python train.py --head_dim=32 --activation="swiglu" --positions="rope" --qk_norm=false --bias="none" --parallel_block=true --init_std_qkv=0.0244 --init_std_o=0.00445 --grad_clip=2.0 --steps=3181
Each number is 200 + 20 x the weight over its row's rms, rounded and kept within 0 to 999. Layers, rows and columns count from 0. The size before them is the row's rms in percent of the matrix's.

# layer 2 attention query, 320x320, rms 0.0743, rows 215-237, columns 0-63
106,177,182,234,197,197,213,201,218,202,226,183,195,171,200,172,198,190,203,207,225,211,184,182,195,192,207,213,235,208,223,232,205,205,220,177,182,201,176,176,192,212,189,190,193,207,194,166,209,218,210,194,202,197,182,204,186,223,208,166,199,161,203,211,207
086,191,191,232,191,186,207,220,160,209,201,209,183,195,192,191,210,185,218,195,205,182,189,203,208,200,216,194,244,204,222,226,214,171,253,175,191,150,214,191,184,221,203,216,189,203,219,220,190,206,205,178,226,198,169,228,205,194,187,180,230,176,201,165,205
106,233,214,202,193,219,202,204,204,197,181,204,202,211,198,225,199,221,199,217,184,200,219,222,198,191,189,195,191,172,183,174,187,201,169,233,218,209,222,212,201,180,207,199,201,190,187,237,198,194,202,194,186,203,222,169,200,178,205,232,198,240,194,216,206
090,177,217,172,209,186,211,231,149,205,217,211,199,217,179,202,237,190,198,201,185,179,193,199,223,186,238,191,218,220,237,197,190,176,250,188,216,191,200,215,234,212,212,229,172,193,201,241,177,201,182,207,210,234,193,234,210,175,172,183,224,167,193,180,207
079,181,147,221,201,203,166,188,237,190,209,195,188,170,212,175,193,160,201,183,231,208,185,191,191,216,196,200,193,190,174,227,219,235,192,169,189,160,165,169,172,223,185,197,223,207,219,168,208,216,227,205,200,171,195,178,197,225,217,176,174,188,197,176,196
094,167,199,211,199,179,228,219,185,200,210,188,176,191,193,192,212,190,217,200,220,201,191,185,207,196,229,206,227,236,227,223,208,175,251,177,198,198,200,196,207,229,207,211,189,202,200,197,181,210,200,192,218,208,180,224,194,196,198,183,207,175,205,199,214
091,188,199,218,208,186,200,223,176,210,208,201,179,201,202,215,221,198,217,200,192,193,182,188,214,204,224,215,234,215,206,212,201,163,259,186,212,175,195,199,202,224,190,223,186,213,220,219,198,207,207,189,235,207,168,231,210,187,182,183,224,189,210,184,216
096,220,236,161,201,212,226,229,162,207,185,218,185,220,175,208,228,225,173,203,172,189,241,219,212,204,210,189,202,200,214,167,193,186,230,214,216,233,229,240,220,183,235,220,168,195,208,247,196,210,186,203,180,218,207,226,202,159,175,220,205,181,173,223,206
084,174,180,195,193,189,174,206,199,189,203,200,187,205,197,169,230,179,189,189,206,200,173,160,196,211,217,192,225,215,234,233,204,181,209,178,200,181,176,183,204,217,173,194,186,217,207,187,213,202,198,189,204,183,179,230,187,216,192,171,184,165,210,189,186
097,206,182,172,210,202,176,219,246,186,192,187,172,199,196,220,154,166,224,200,200,206,193,205,229,196,179,202,202,236,211,193,170,188,225,195,182,195,231,200,187,174,189,241,226,204,206,200,200,185,202,218,185,201,243,217,246,184,191,241,208,163,191,213,185
092,212,188,202,201,200,203,203,206,182,222,217,157,199,206,193,177,201,226,177,203,198,196,218,176,230,189,191,183,221,182,190,136,190,224,209,225,194,221,231,193,177,192,243,187,183,199,209,226,168,203,227,187,213,232,213,208,213,217,204,190,174,195,203,209
085,207,213,193,225,210,187,207,206,202,199,220,188,190,173,207,176,180,197,186,195,219,186,203,214,196,207,214,191,215,191,146,168,197,203,211,194,207,191,187,187,185,175,188,175,222,209,233,208,207,207,213,201,188,210,216,205,194,214,178,218,161,196,227,210
087,212,208,196,200,179,235,191,219,198,198,213,215,193,211,240,206,172,180,189,214,182,184,197,201,205,192,192,226,193,198,208,217,223,180,209,196,198,226,202,199,203,211,182,235,196,239,168,210,247,176,182,228,201,164,183,206,205,209,158,193,198,206,153,197
093,200,194,233,183,213,199,206,175,204,171,203,203,219,217,182,192,231,210,192,206,221,248,185,186,187,218,197,196,168,210,173,231,164,200,200,210,194,168,201,207,215,226,201,177,199,184,239,181,182,211,213,194,184,197,209,182,205,183,214,218,210,204,208,223
085,189,212,212,215,188,229,196,175,199,157,208,188,212,189,214,192,216,187,187,180,197,191,181,192,190,230,178,196,177,177,175,233,192,160,195,216,186,231,180,241,177,203,192,202,187,208,179,215,252,193,192,209,196,150,203,190,192,167,188,195,200,237,206,240
080,201,171,204,203,187,212,166,168,203,167,183,213,219,193,199,151,177,192,190,190,186,166,199,198,220,206,184,199,233,208,201,198,209,213,215,180,180,257,189,197,190,212,217,216,188,242,183,220,223,189,188,202,189,196,214,224,183,196,216,205,186,223,190,212
093,230,181,214,225,209,192,210,193,199,215,181,166,199,188,171,180,170,218,196,187,193,199,227,174,210,181,199,193,217,213,184,159,180,217,231,215,198,198,205,212,162,188,233,205,201,206,229,208,167,200,217,156,197,237,203,211,210,211,217,174,176,187,230,191
095,185,221,167,210,180,241,197,198,205,188,213,217,211,195,233,185,174,186,193,222,183,180,206,206,199,170,193,193,205,175,219,205,234,195,180,166,201,229,200,194,195,212,179,212,188,219,142,214,253,188,182,204,225,214,186,220,175,213,167,196,186,207,166,168
079,211,186,227,173,237,194,176,193,197,205,198,199,172,191,205,184,195,195,208,179,208,176,216,193,205,172,199,215,228,205,236,233,197,192,200,169,199,224,205,226,187,241,194,242,210,209,154,225,181,185,184,183,227,209,206,230,191,215,197,204,193,206,209,191
081,216,209,198,199,191,225,195,241,218,210,209,215,186,204,189,232,198,169,177,194,194,222,174,225,187,206,217,190,170,206,166,181,196,206,202,232,208,185,203,181,215,169,198,191,207,210,212,169,213,204,208,238,164,204,204,193,229,199,188,220,198,211,180,221
094,192,216,149,214,184,238,191,192,211,200,207,210,216,199,227,188,191,208,189,224,157,183,200,226,194,180,195,183,201,218,196,184,258,202,206,202,197,230,188,180,193,199,194,197,199,231,158,215,272,193,190,216,211,184,196,218,188,210,215,183,177,202,173,159
099,198,182,227,196,223,197,201,211,173,215,174,178,176,185,171,194,190,194,221,184,218,172,194,179,234,184,222,205,248,184,197,184,195,205,189,194,198,192,208,217,169,199,228,198,190,186,264,203,143,196,221,159,201,250,236,213,206,212,195,189,186,200,216,185
076,188,203,190,170,199,205,202,190,209,194,200,193,205,210,149,206,181,205,215,232,200,213,209,171,204,208,216,172,184,176,196,213,187,182,215,201,172,168,207,207,226,224,195,202,186,180,213,159,181,191,208,180,202,200,165,194,236,202,192,184,208,185,171,186
# layer 2 attention key, 320x320, rms 0.0734, rows 215-236, columns 0-63
079,198,224,195,191,165,208,171,197,176,184,202,194,223,198,187,184,224,229,208,185,213,219,209,199,209,212,185,179,205,205,202,182,242,166,180,189,176,196,173,222,228,204,183,207,203,170,197,200,180,195,207,210,209,204,192,174,167,184,221,205,177,182,162,179
106,185,211,216,197,179,203,183,199,205,190,222,199,189,192,223,205,249,222,180,194,212,201,223,186,224,176,214,200,209,207,174,222,205,178,176,195,172,188,189,219,153,171,183,228,171,195,204,174,207,270,201,208,221,189,197,212,195,207,223,215,206,206,181,201
080,205,186,164,217,210,200,211,194,203,199,190,202,182,196,195,187,163,177,199,197,196,179,200,219,206,204,191,213,192,206,220,183,169,232,203,204,231,204,211,163,189,206,212,181,214,209,208,215,194,193,167,184,205,199,205,208,209,228,183,191,213,216,238,211
097,204,183,197,213,207,190,167,163,208,225,210,184,207,181,191,189,183,211,193,246,202,167,192,171,222,172,197,214,206,206,204,218,204,206,200,208,201,214,188,220,160,138,173,217,183,185,202,187,189,239,213,197,208,170,200,226,226,216,194,223,150,207,198,206
080,197,217,218,203,197,212,191,218,185,191,198,203,244,195,198,216,227,200,191,190,198,237,191,199,198,217,226,194,212,198,176,195,217,164,200,188,190,205,186,199,194,196,167,231,187,204,208,187,204,193,245,219,195,205,207,172,174,197,202,195,228,211,184,183
079,197,207,225,217,180,208,163,202,188,204,211,191,219,176,199,188,241,236,181,205,218,185,212,171,221,183,211,206,194,191,196,225,229,188,184,191,180,194,196,224,168,182,197,218,193,181,199,194,188,235,212,200,216,177,215,208,195,192,221,208,171,185,182,182
101,192,214,214,215,185,211,169,193,189,186,217,194,193,173,202,196,221,237,188,217,212,180,228,166,233,171,208,199,198,210,200,221,221,195,195,215,176,202,196,221,160,157,194,226,161,193,210,179,205,259,209,200,217,160,202,204,202,186,214,221,180,187,176,195
098,195,181,189,197,230,201,207,164,199,214,180,196,201,201,184,204,159,176,226,241,183,177,192,169,223,202,198,220,201,198,220,192,179,205,195,207,217,214,209,200,187,178,201,201,198,210,205,218,196,198,178,202,178,219,193,221,242,236,185,196,173,219,214,227
080,181,227,197,200,197,216,171,201,190,188,187,197,241,207,204,187,235,226,177,213,202,191,192,180,211,191,226,185,204,186,168,213,210,168,174,187,178,188,193,218,189,189,172,233,167,169,192,193,194,237,215,217,227,197,197,205,200,191,225,209,206,172,187,200
083,188,212,186,219,201,211,214,191,204,183,208,195,212,175,180,188,220,196,216,174,200,210,197,182,194,185,209,244,169,207,212,198,198,203,182,204,196,191,183,199,223,183,186,208,201,232,185,201,220,186,171,209,201,183,205,197,166,172,219,189,199,174,151,230
106,184,194,196,216,162,223,158,194,208,187,178,203,191,180,184,185,219,193,201,244,238,200,223,175,225,220,219,182,189,188,210,186,197,186,198,196,204,230,198,194,212,182,184,202,171,208,198,194,170,213,226,167,179,193,220,209,221,183,213,237,211,192,205,175
086,176,175,227,207,201,183,184,202,192,186,190,213,171,179,188,219,198,205,200,241,189,211,225,171,227,184,240,173,191,202,203,214,208,214,199,179,193,217,214,236,189,170,208,205,198,185,207,178,174,201,220,175,196,201,216,211,195,188,212,204,235,165,212,161
089,172,165,202,190,148,217,205,199,231,211,167,165,178,176,203,170,189,214,222,228,202,174,207,195,208,206,181,243,183,165,218,196,184,203,187,186,214,234,231,209,186,204,231,215,187,216,194,200,183,219,205,209,196,187,197,219,183,204,208,229,213,187,242,169
098,221,199,202,197,251,174,210,190,180,199,191,235,197,213,204,198,188,205,177,200,163,220,198,215,225,181,168,161,194,206,199,217,225,189,184,203,205,198,202,225,193,177,215,171,240,185,183,217,221,175,187,204,183,198,190,203,214,225,220,200,210,202,207,204
082,223,207,195,229,225,182,228,188,206,190,187,189,239,203,179,193,156,198,206,176,165,199,245,222,202,203,201,204,218,202,179,234,216,239,185,210,195,200,230,219,192,205,224,179,231,204,200,203,206,195,182,195,203,203,199,200,169,190,208,183,180,162,200,210
072,199,163,185,203,192,249,206,164,240,194,206,211,199,201,203,197,240,218,218,218,225,204,174,194,200,196,217,250,201,207,202,181,211,197,228,206,201,195,186,191,218,229,194,216,163,205,200,192,210,210,216,205,198,169,213,166,150,199,188,196,178,207,211,198
105,197,177,177,217,160,211,166,202,206,204,197,200,183,151,202,193,216,199,192,229,236,200,200,192,205,205,179,196,187,197,214,169,198,175,238,169,211,202,163,179,215,226,188,234,167,201,172,217,180,189,198,194,211,201,207,175,212,219,185,232,193,211,236,192
090,168,194,179,200,193,241,224,184,219,216,220,185,179,198,197,218,212,206,211,217,218,162,182,173,182,220,191,204,183,213,206,174,162,205,211,189,202,207,175,159,206,213,179,206,195,202,205,185,182,202,210,222,200,172,199,189,192,205,177,169,173,193,205,188
085,189,193,208,164,197,257,193,191,209,250,207,190,178,164,228,179,198,192,173,187,212,191,182,199,191,190,212,206,215,214,200,174,186,189,194,156,203,193,175,172,209,215,177,228,160,218,205,202,209,208,210,224,194,196,191,176,187,226,165,201,188,229,243,221
083,194,184,200,195,227,160,203,205,210,190,199,210,197,240,171,204,190,201,234,231,171,202,190,218,201,191,192,203,197,180,200,212,204,225,175,231,209,198,237,245,210,159,220,173,227,191,172,206,197,221,192,193,166,199,221,175,199,198,222,187,217,180,168,172
094,195,190,208,189,175,221,211,210,216,200,228,170,204,154,197,195,196,205,212,217,228,198,176,184,198,224,193,210,196,182,209,199,189,174,186,189,210,210,172,161,216,208,183,214,185,227,223,200,174,209,210,212,184,175,192,185,203,216,205,212,182,205,220,204
093,183,194,225,205,172,228,157,201,174,196,180,211,171,195,202,203,207,208,192,236,194,183,228,188,252,183,198,190,211,201,202,178,205,180,214,192,219,184,226,189,206,206,223,218,158,190,194,198,202,216,221,162,212,232,199,234,197,210,203,233,209,212,224,180
# layer 2 attention value, 320x320, rms 0.0463, rows 192-223, columns 0-63
082,172,205,232,217,202,194,200,227,229,196,181,211,176,199,206,230,226,176,220,192,226,196,174,228,189,193,188,215,228,214,199,216,171,204,184,211,166,175,205,177,188,193,186,197,226,192,205,152,194,200,182,229,252,204,225,218,199,196,207,229,241,242,217,222
090,212,189,201,175,205,192,217,195,165,186,205,173,207,206,251,203,212,222,229,205,211,212,244,197,183,216,182,210,191,166,198,162,216,173,203,204,238,201,213,219,233,215,225,205,196,216,200,185,220,201,187,197,207,222,215,156,185,178,199,196,212,195,197,217
080,194,215,190,231,181,201,200,189,210,169,215,212,184,173,215,216,182,175,218,176,210,189,192,215,190,216,199,182,215,187,171,194,174,197,163,222,211,206,183,163,173,208,184,217,191,203,188,201,208,208,198,196,221,218,232,214,199,180,194,219,206,194,182,225
075,181,174,200,183,187,199,187,218,214,215,188,193,206,244,212,169,244,227,183,205,191,195,221,214,186,209,193,227,202,191,185,175,185,204,233,191,164,208,216,251,201,212,177,210,201,167,225,182,211,207,193,237,198,194,187,208,187,218,203,249,208,231,195,181
093,184,187,202,165,208,229,197,209,210,206,188,173,206,220,215,159,220,166,225,186,219,202,220,195,180,181,197,240,206,173,214,195,196,169,203,191,221,205,223,204,193,183,220,199,191,189,243,191,170,205,195,213,203,205,187,188,219,226,180,205,210,192,181,193
066,202,198,196,172,209,192,183,188,198,173,211,227,204,242,174,148,190,207,180,201,159,208,177,226,209,178,191,213,206,221,207,184,202,188,169,174,230,185,211,193,194,200,200,193,198,190,219,172,164,205,220,217,203,212,227,199,196,219,197,227,185,212,207,177
079,191,200,204,232,198,222,221,192,198,215,195,209,197,202,173,208,191,197,225,193,215,199,177,189,244,228,236,155,222,190,225,206,195,214,191,203,215,225,188,188,189,183,234,192,194,230,186,252,220,183,206,159,196,203,201,185,182,184,192,168,183,193,216,211
074,173,210,215,191,225,195,229,192,191,227,211,188,192,197,240,197,223,177,223,207,189,213,223,213,215,166,226,221,215,181,228,170,203,174,194,175,205,214,193,221,201,185,216,207,192,207,197,182,222,212,198,198,163,186,195,169,220,196,174,201,192,211,180,183
078,171,209,225,201,232,214,193,191,244,172,189,214,207,192,175,213,201,174,179,210,221,204,183,209,222,172,210,205,236,217,173,212,196,204,189,209,171,157,174,228,172,211,181,204,212,186,183,181,203,214,216,231,227,194,220,188,177,239,245,214,192,213,216,212
076,205,216,196,247,185,174,188,193,172,216,184,200,193,210,196,189,167,193,204,220,159,186,195,176,225,217,232,166,185,217,204,226,240,209,188,192,218,202,180,190,200,196,214,201,198,232,173,222,207,158,237,173,199,174,200,216,177,174,202,194,189,180,196,168
083,189,212,196,193,218,202,193,184,223,194,184,186,184,245,235,217,225,214,191,182,157,200,241,231,171,191,170,221,173,225,202,185,186,202,225,215,173,164,214,216,182,198,178,210,209,156,220,181,196,213,191,223,223,205,212,197,154,216,238,200,229,217,211,213
082,160,170,229,199,243,194,199,206,235,184,188,196,226,215,144,209,230,201,177,213,189,200,174,200,211,175,186,242,238,198,217,184,205,179,176,187,142,176,167,210,224,173,189,185,238,182,190,155,184,176,210,206,220,190,191,205,203,213,223,217,208,231,213,216
075,189,220,161,234,194,214,195,183,215,150,220,206,203,169,198,204,168,204,178,193,187,195,204,212,174,213,194,170,183,204,179,205,197,220,209,243,184,190,200,187,212,201,184,205,192,166,167,215,229,164,228,205,200,223,228,198,196,191,236,232,236,193,207,229
086,215,210,206,233,219,206,201,219,199,219,228,158,187,189,234,250,196,213,235,208,190,205,205,194,174,204,187,190,231,203,211,211,204,194,195,223,200,199,224,191,207,227,219,212,194,219,165,213,220,198,197,192,187,209,264,192,213,175,193,215,213,197,224,194
077,176,183,186,206,188,156,183,220,223,184,197,198,206,219,199,168,199,214,156,212,181,188,211,196,199,187,170,202,168,187,189,208,196,223,174,163,198,209,190,181,186,190,183,181,224,186,213,202,165,205,217,243,208,239,195,238,177,225,293,205,214,203,201,176
084,193,198,198,192,197,207,200,206,231,197,207,185,193,201,206,213,189,200,180,206,211,173,181,197,180,203,176,239,221,213,168,199,187,189,191,190,186,159,208,226,161,185,181,190,197,160,202,191,185,230,222,238,228,227,212,228,187,220,214,237,200,224,204,215
090,190,230,187,173,206,209,202,187,206,191,203,206,185,215,245,175,228,168,197,208,206,224,220,196,191,186,215,207,186,181,153,186,193,187,203,191,207,210,202,208,185,213,197,215,205,209,218,197,199,213,171,237,219,200,169,207,168,232,221,182,197,187,187,212
083,208,219,181,223,176,190,198,194,186,192,209,215,209,182,214,220,196,217,215,199,222,199,191,195,209,254,196,181,187,172,166,178,207,200,163,209,209,232,182,207,192,215,214,218,210,210,161,220,171,211,182,221,218,207,222,194,199,184,263,172,217,167,198,236
094,189,222,198,190,198,203,186,238,242,192,182,206,185,192,189,218,219,173,212,182,210,178,183,201,204,201,202,244,245,230,169,202,176,191,199,198,149,172,179,207,169,170,190,200,214,190,194,190,185,200,189,200,220,192,220,214,218,219,221,211,197,219,202,202
102,193,214,226,229,194,195,211,225,184,195,227,165,199,189,196,220,233,218,212,216,186,211,226,197,178,211,200,172,196,166,210,195,193,184,180,190,221,249,203,167,207,196,235,221,199,225,162,194,204,179,206,205,200,178,260,190,203,162,196,205,222,202,194,215
093,210,196,227,181,200,218,204,182,171,217,211,169,222,200,207,183,230,205,239,217,221,207,229,195,183,198,187,175,206,166,190,173,179,176,182,194,224,210,231,206,226,205,215,228,197,214,220,176,215,203,194,193,175,208,209,171,200,182,148,194,204,185,176,222
078,204,199,228,183,204,200,210,219,207,213,183,208,181,166,239,175,169,196,205,182,202,189,205,180,208,214,230,224,174,224,241,192,239,194,205,191,200,185,187,197,204,211,187,174,204,178,218,241,186,200,192,188,185,170,178,202,240,202,147,187,198,177,194,184
084,184,202,164,191,215,204,181,184,178,150,180,208,222,225,237,167,198,196,204,207,185,213,211,229,213,208,194,188,170,158,167,174,221,199,207,203,229,220,172,188,204,169,207,194,223,216,208,181,192,199,180,236,222,215,189,204,173,209,260,172,217,198,194,236
093,193,222,173,206,185,188,205,164,205,167,194,211,187,215,219,160,155,224,194,202,197,183,181,204,226,210,224,179,187,179,179,177,200,211,192,187,218,192,157,203,191,191,188,188,186,208,199,230,200,197,209,204,210,221,184,229,171,212,248,167,171,166,209,204
069,210,211,164,249,191,177,183,213,189,200,205,212,187,187,175,212,144,221,178,201,172,225,185,218,202,229,181,198,180,202,171,229,189,228,177,206,195,213,191,215,197,176,195,170,212,198,167,205,198,200,187,202,204,210,187,222,207,204,225,204,190,169,209,205
093,165,207,206,172,222,206,199,182,190,186,206,193,230,221,175,157,236,190,216,213,208,220,232,199,199,180,213,191,200,169,198,195,187,179,210,211,210,214,213,227,183,187,190,192,196,189,243,196,197,182,186,193,201,203,172,208,200,207,207,198,196,197,183,210
095,188,193,196,220,179,209,199,214,190,207,181,212,208,202,214,205,168,231,188,226,197,194,172,177,212,204,231,184,182,227,216,233,233,227,217,190,203,194,188,172,189,201,200,184,181,234,190,215,189,176,216,183,221,177,210,219,210,199,182,187,187,155,213,147
077,212,185,217,184,217,203,192,194,175,211,221,166,215,213,187,198,254,203,237,201,197,225,214,180,206,194,192,176,177,196,232,172,207,183,184,207,230,207,192,213,242,201,232,216,189,207,177,205,207,191,186,209,156,181,201,196,218,173,155,210,215,202,162,204
067,212,194,191,161,199,207,187,147,224,185,203,250,206,188,191,212,189,186,186,188,195,220,204,204,214,184,176,215,179,230,169,185,224,219,223,220,189,190,216,222,221,193,149,184,200,211,210,217,208,221,231,223,181,209,159,212,211,228,213,177,185,218,196,169
065,204,189,188,174,228,206,205,192,198,197,217,212,205,208,191,209,217,191,204,205,219,199,220,190,191,172,169,225,214,170,144,173,164,178,185,199,197,175,217,228,188,196,201,204,227,190,228,179,198,230,208,213,211,181,184,153,175,233,199,168,177,240,188,234
087,179,211,191,168,235,214,186,179,160,170,181,200,216,235,211,156,205,211,194,206,210,239,215,214,185,184,191,199,155,186,183,200,212,201,229,173,208,212,197,188,227,179,215,224,189,209,201,217,190,189,218,212,190,196,150,217,193,214,205,193,198,181,173,204
079,204,181,217,195,214,230,216,212,209,220,236,181,202,189,176,225,210,182,221,215,213,210,220,192,181,186,160,237,232,209,234,190,194,220,196,210,173,171,237,211,202,191,186,212,192,203,227,196,214,193,205,182,185,196,205,203,231,191,160,239,196,250,169,176
# layer 2 attention output (transposed), 320x320, rms 0.0458, rows 192-223, columns 0-63
088,196,238,230,222,212,199,204,199,167,168,256,185,234,164,234,219,192,205,199,196,171,194,224,174,193,244,201,203,203,184,201,186,209,203,184,204,204,220,217,183,211,191,234,222,154,200,221,235,208,169,178,202,198,225,215,184,193,167,212,205,216,196,205,180
093,190,198,190,190,189,199,260,194,225,232,172,197,202,202,165,186,205,201,211,198,210,218,178,202,208,184,201,236,196,240,175,222,188,227,220,200,193,197,201,213,200,209,218,189,208,206,208,193,224,192,187,223,186,176,202,244,210,228,173,189,175,182,208,192
087,192,212,185,195,206,198,216,189,213,161,203,182,220,181,176,220,200,198,188,188,166,202,225,174,191,258,189,210,216,230,222,200,173,201,196,200,191,196,223,202,238,185,203,186,193,224,220,213,233,174,192,164,175,217,195,185,170,171,228,188,185,190,199,148
086,235,217,206,220,186,195,206,207,182,230,215,193,187,196,241,207,204,206,203,207,212,195,186,217,212,171,219,197,179,183,182,217,222,172,197,195,236,223,175,194,168,225,227,235,189,180,191,194,158,207,199,229,227,184,217,211,215,195,174,218,209,190,190,263
105,212,217,222,211,204,195,247,204,186,226,190,211,210,198,233,191,195,216,207,218,219,189,169,212,223,173,215,220,166,199,179,216,211,212,214,216,212,190,196,212,189,221,227,230,187,189,189,186,176,219,201,243,203,211,207,206,218,211,179,199,227,197,212,254
064,244,208,188,206,167,197,190,201,214,224,201,219,186,168,241,197,241,186,192,186,240,192,167,216,232,227,212,192,209,190,181,200,246,205,219,199,197,201,212,171,170,210,184,173,207,189,171,205,194,217,205,217,227,186,198,194,199,208,197,214,211,196,173,192
084,178,184,211,154,232,204,190,199,218,177,173,182,198,229,134,162,186,211,183,168,165,173,203,204,189,196,200,217,203,211,201,182,178,212,216,241,179,188,208,212,208,181,183,163,227,191,213,210,214,223,211,187,181,196,186,219,183,209,208,195,193,220,188,180
089,191,204,223,224,205,224,211,203,168,223,194,215,208,183,193,176,181,218,218,180,216,194,182,183,253,192,218,219,177,194,174,209,187,199,222,210,189,199,217,177,194,239,229,214,191,189,204,231,202,204,198,238,209,210,195,205,227,228,158,215,201,169,192,207
082,213,222,204,183,176,219,162,244,163,180,260,218,211,205,252,212,210,207,204,168,189,177,209,190,212,236,199,174,187,188,198,180,213,160,178,198,219,210,219,170,224,215,222,181,162,205,205,234,209,227,197,214,204,208,198,171,219,181,232,227,214,191,183,199
085,205,167,193,179,206,198,181,192,224,211,177,215,177,220,161,176,210,187,189,177,197,215,208,184,178,203,182,207,223,197,222,209,185,208,212,205,174,200,218,195,210,183,173,163,237,203,209,181,218,187,207,172,200,193,212,202,173,221,217,185,163,203,186,171
088,213,209,189,211,164,213,195,239,182,214,221,205,202,173,245,234,230,210,194,234,246,211,181,187,183,210,216,204,207,202,208,206,224,197,193,204,245,204,203,202,197,207,204,221,177,228,205,167,195,192,181,189,195,196,211,204,209,173,196,208,180,176,228,230
083,212,193,228,225,202,184,155,172,175,210,256,214,215,184,268,187,185,206,235,184,204,187,192,216,234,215,199,183,175,203,220,183,227,179,174,209,219,205,194,158,184,205,211,216,178,184,185,228,199,205,181,209,206,236,207,182,229,201,222,230,250,208,157,208
092,198,195,188,196,198,187,186,178,228,174,198,184,194,193,175,233,204,182,184,199,190,203,201,202,165,238,189,199,232,236,228,198,206,207,187,205,196,202,220,212,211,162,181,184,208,227,211,176,219,178,186,158,189,215,194,203,180,182,250,185,178,214,211,159
097,162,200,209,230,213,203,218,164,203,183,193,181,232,186,147,189,172,193,205,193,155,220,192,176,196,204,194,198,207,219,225,209,175,209,176,189,161,200,196,197,209,184,201,173,204,193,208,217,223,190,185,175,184,196,196,204,178,196,218,183,188,211,216,155
084,213,204,182,201,191,194,174,235,182,202,229,191,185,201,264,238,221,222,186,212,226,217,224,199,187,224,199,195,204,207,211,203,223,197,209,200,226,190,187,207,200,197,177,225,173,222,199,183,200,200,190,199,223,189,219,193,195,176,221,190,206,183,192,202
085,191,225,196,217,179,208,173,238,171,166,268,189,233,193,240,234,221,200,201,220,188,174,214,171,208,232,202,161,195,200,182,211,230,188,189,189,210,208,212,188,210,218,206,222,157,200,207,211,194,197,188,199,205,203,220,172,210,167,213,217,201,189,205,188
103,199,207,199,180,185,220,226,242,186,232,198,202,183,206,240,203,231,212,205,208,244,187,192,201,213,183,216,211,195,202,172,206,217,192,224,199,230,195,197,200,189,226,217,219,185,208,205,174,185,213,209,233,212,177,200,225,227,205,186,225,199,167,211,247
091,187,198,179,178,212,191,193,209,239,205,197,199,188,217,183,216,203,182,188,195,201,218,212,199,151,214,174,201,220,238,235,214,202,195,216,196,209,196,214,213,230,197,169,207,221,226,220,175,252,200,189,172,182,186,190,219,182,215,255,177,185,193,187,167
099,192,211,233,212,213,201,171,217,154,149,249,195,233,193,247,232,183,200,199,211,189,192,219,161,207,242,197,173,183,167,212,185,221,190,190,201,197,216,219,197,221,179,222,237,156,210,227,241,191,196,182,187,196,216,205,173,216,167,213,189,226,199,198,201
105,183,196,217,215,234,192,230,145,199,200,198,186,219,188,147,182,183,200,209,177,168,220,215,192,208,234,179,228,212,243,225,199,182,215,205,204,182,194,214,196,218,193,209,175,211,206,220,218,230,174,200,183,180,208,198,208,164,199,202,192,181,207,192,161
101,194,216,210,191,216,208,239,180,204,231,178,200,212,192,169,181,199,218,215,174,186,207,174,212,232,174,204,234,190,222,172,201,188,223,215,200,177,197,183,194,179,232,212,191,200,189,199,217,203,195,209,245,196,204,181,223,204,212,161,218,209,185,202,205
075,202,189,176,220,179,208,205,204,203,191,187,218,201,205,187,201,162,170,210,227,218,209,201,190,205,198,206,191,191,185,186,215,158,243,189,188,202,215,195,199,216,197,223,233,194,199,169,203,205,221,199,179,171,183,237,159,245,198,211,154,163,184,209,192
093,202,193,178,179,185,214,193,240,204,230,206,220,179,216,227,212,218,184,197,212,250,188,201,207,183,192,209,202,211,210,191,213,221,191,230,192,253,179,206,222,191,207,191,204,209,210,206,166,206,216,208,221,213,184,189,236,209,216,225,200,190,179,209,220
094,215,215,163,134,171,220,181,254,236,180,205,212,182,210,205,228,224,201,186,179,228,181,228,192,177,224,204,197,205,196,174,213,217,207,227,203,206,182,240,204,199,205,187,165,218,208,220,194,219,219,196,219,176,173,208,207,212,196,197,184,163,187,180,178
092,205,191,177,183,198,172,189,200,230,205,192,194,183,209,190,202,214,174,191,213,197,213,207,230,148,202,200,187,215,208,249,195,224,204,197,193,211,199,184,216,204,164,165,200,226,208,183,161,199,202,201,158,196,193,190,218,182,189,257,177,204,221,216,181
102,212,209,193,175,191,200,211,210,203,237,192,202,186,207,215,191,203,202,201,191,223,176,160,216,219,164,221,224,189,194,180,211,202,181,221,198,222,202,209,195,175,225,223,217,197,188,199,197,176,205,207,243,214,212,188,220,221,224,175,224,220,180,195,238
091,208,179,205,167,204,214,128,204,177,194,216,222,166,230,187,201,186,208,184,200,221,163,219,164,192,193,188,201,213,175,179,212,183,199,194,197,179,175,218,204,210,217,169,173,229,210,197,197,211,202,205,181,197,162,214,187,219,221,202,183,163,177,178,227
086,195,187,198,191,208,193,232,160,232,240,157,208,189,207,158,144,191,199,209,179,188,204,170,219,215,169,199,217,190,223,182,205,175,206,204,203,203,197,193,224,183,216,217,170,239,164,188,184,192,201,225,220,199,202,181,229,185,220,183,205,204,213,200,199
069,196,209,189,157,172,228,180,229,218,185,188,203,170,203,198,211,216,210,196,206,226,186,178,217,192,189,216,184,187,193,183,183,220,204,175,210,203,209,189,215,181,194,186,189,200,173,188,169,148,201,219,219,183,174,204,215,214,190,183,214,220,209,200,215
077,205,222,236,208,194,202,199,234,162,212,228,201,211,185,233,223,216,197,208,192,223,186,191,203,220,199,218,207,183,190,172,215,241,179,222,203,226,215,215,192,199,231,230,213,162,196,222,214,169,193,180,239,203,220,206,220,242,188,192,247,222,190,194,223
098,213,183,182,177,169,203,206,216,210,250,188,217,148,209,221,183,223,180,207,192,243,190,170,225,193,172,218,212,197,199,175,203,210,181,211,187,240,199,196,215,160,229,217,193,222,183,176,160,180,218,214,239,227,199,197,238,203,239,176,214,200,192,206,240
085,172,211,222,226,198,191,213,156,185,208,202,187,227,197,214,182,185,215,214,193,145,188,158,205,238,197,218,198,179,176,218,184,206,181,171,221,204,205,186,175,190,200,213,190,192,167,192,226,158,185,198,225,209,225,189,188,191,186,184,236,231,228,200,208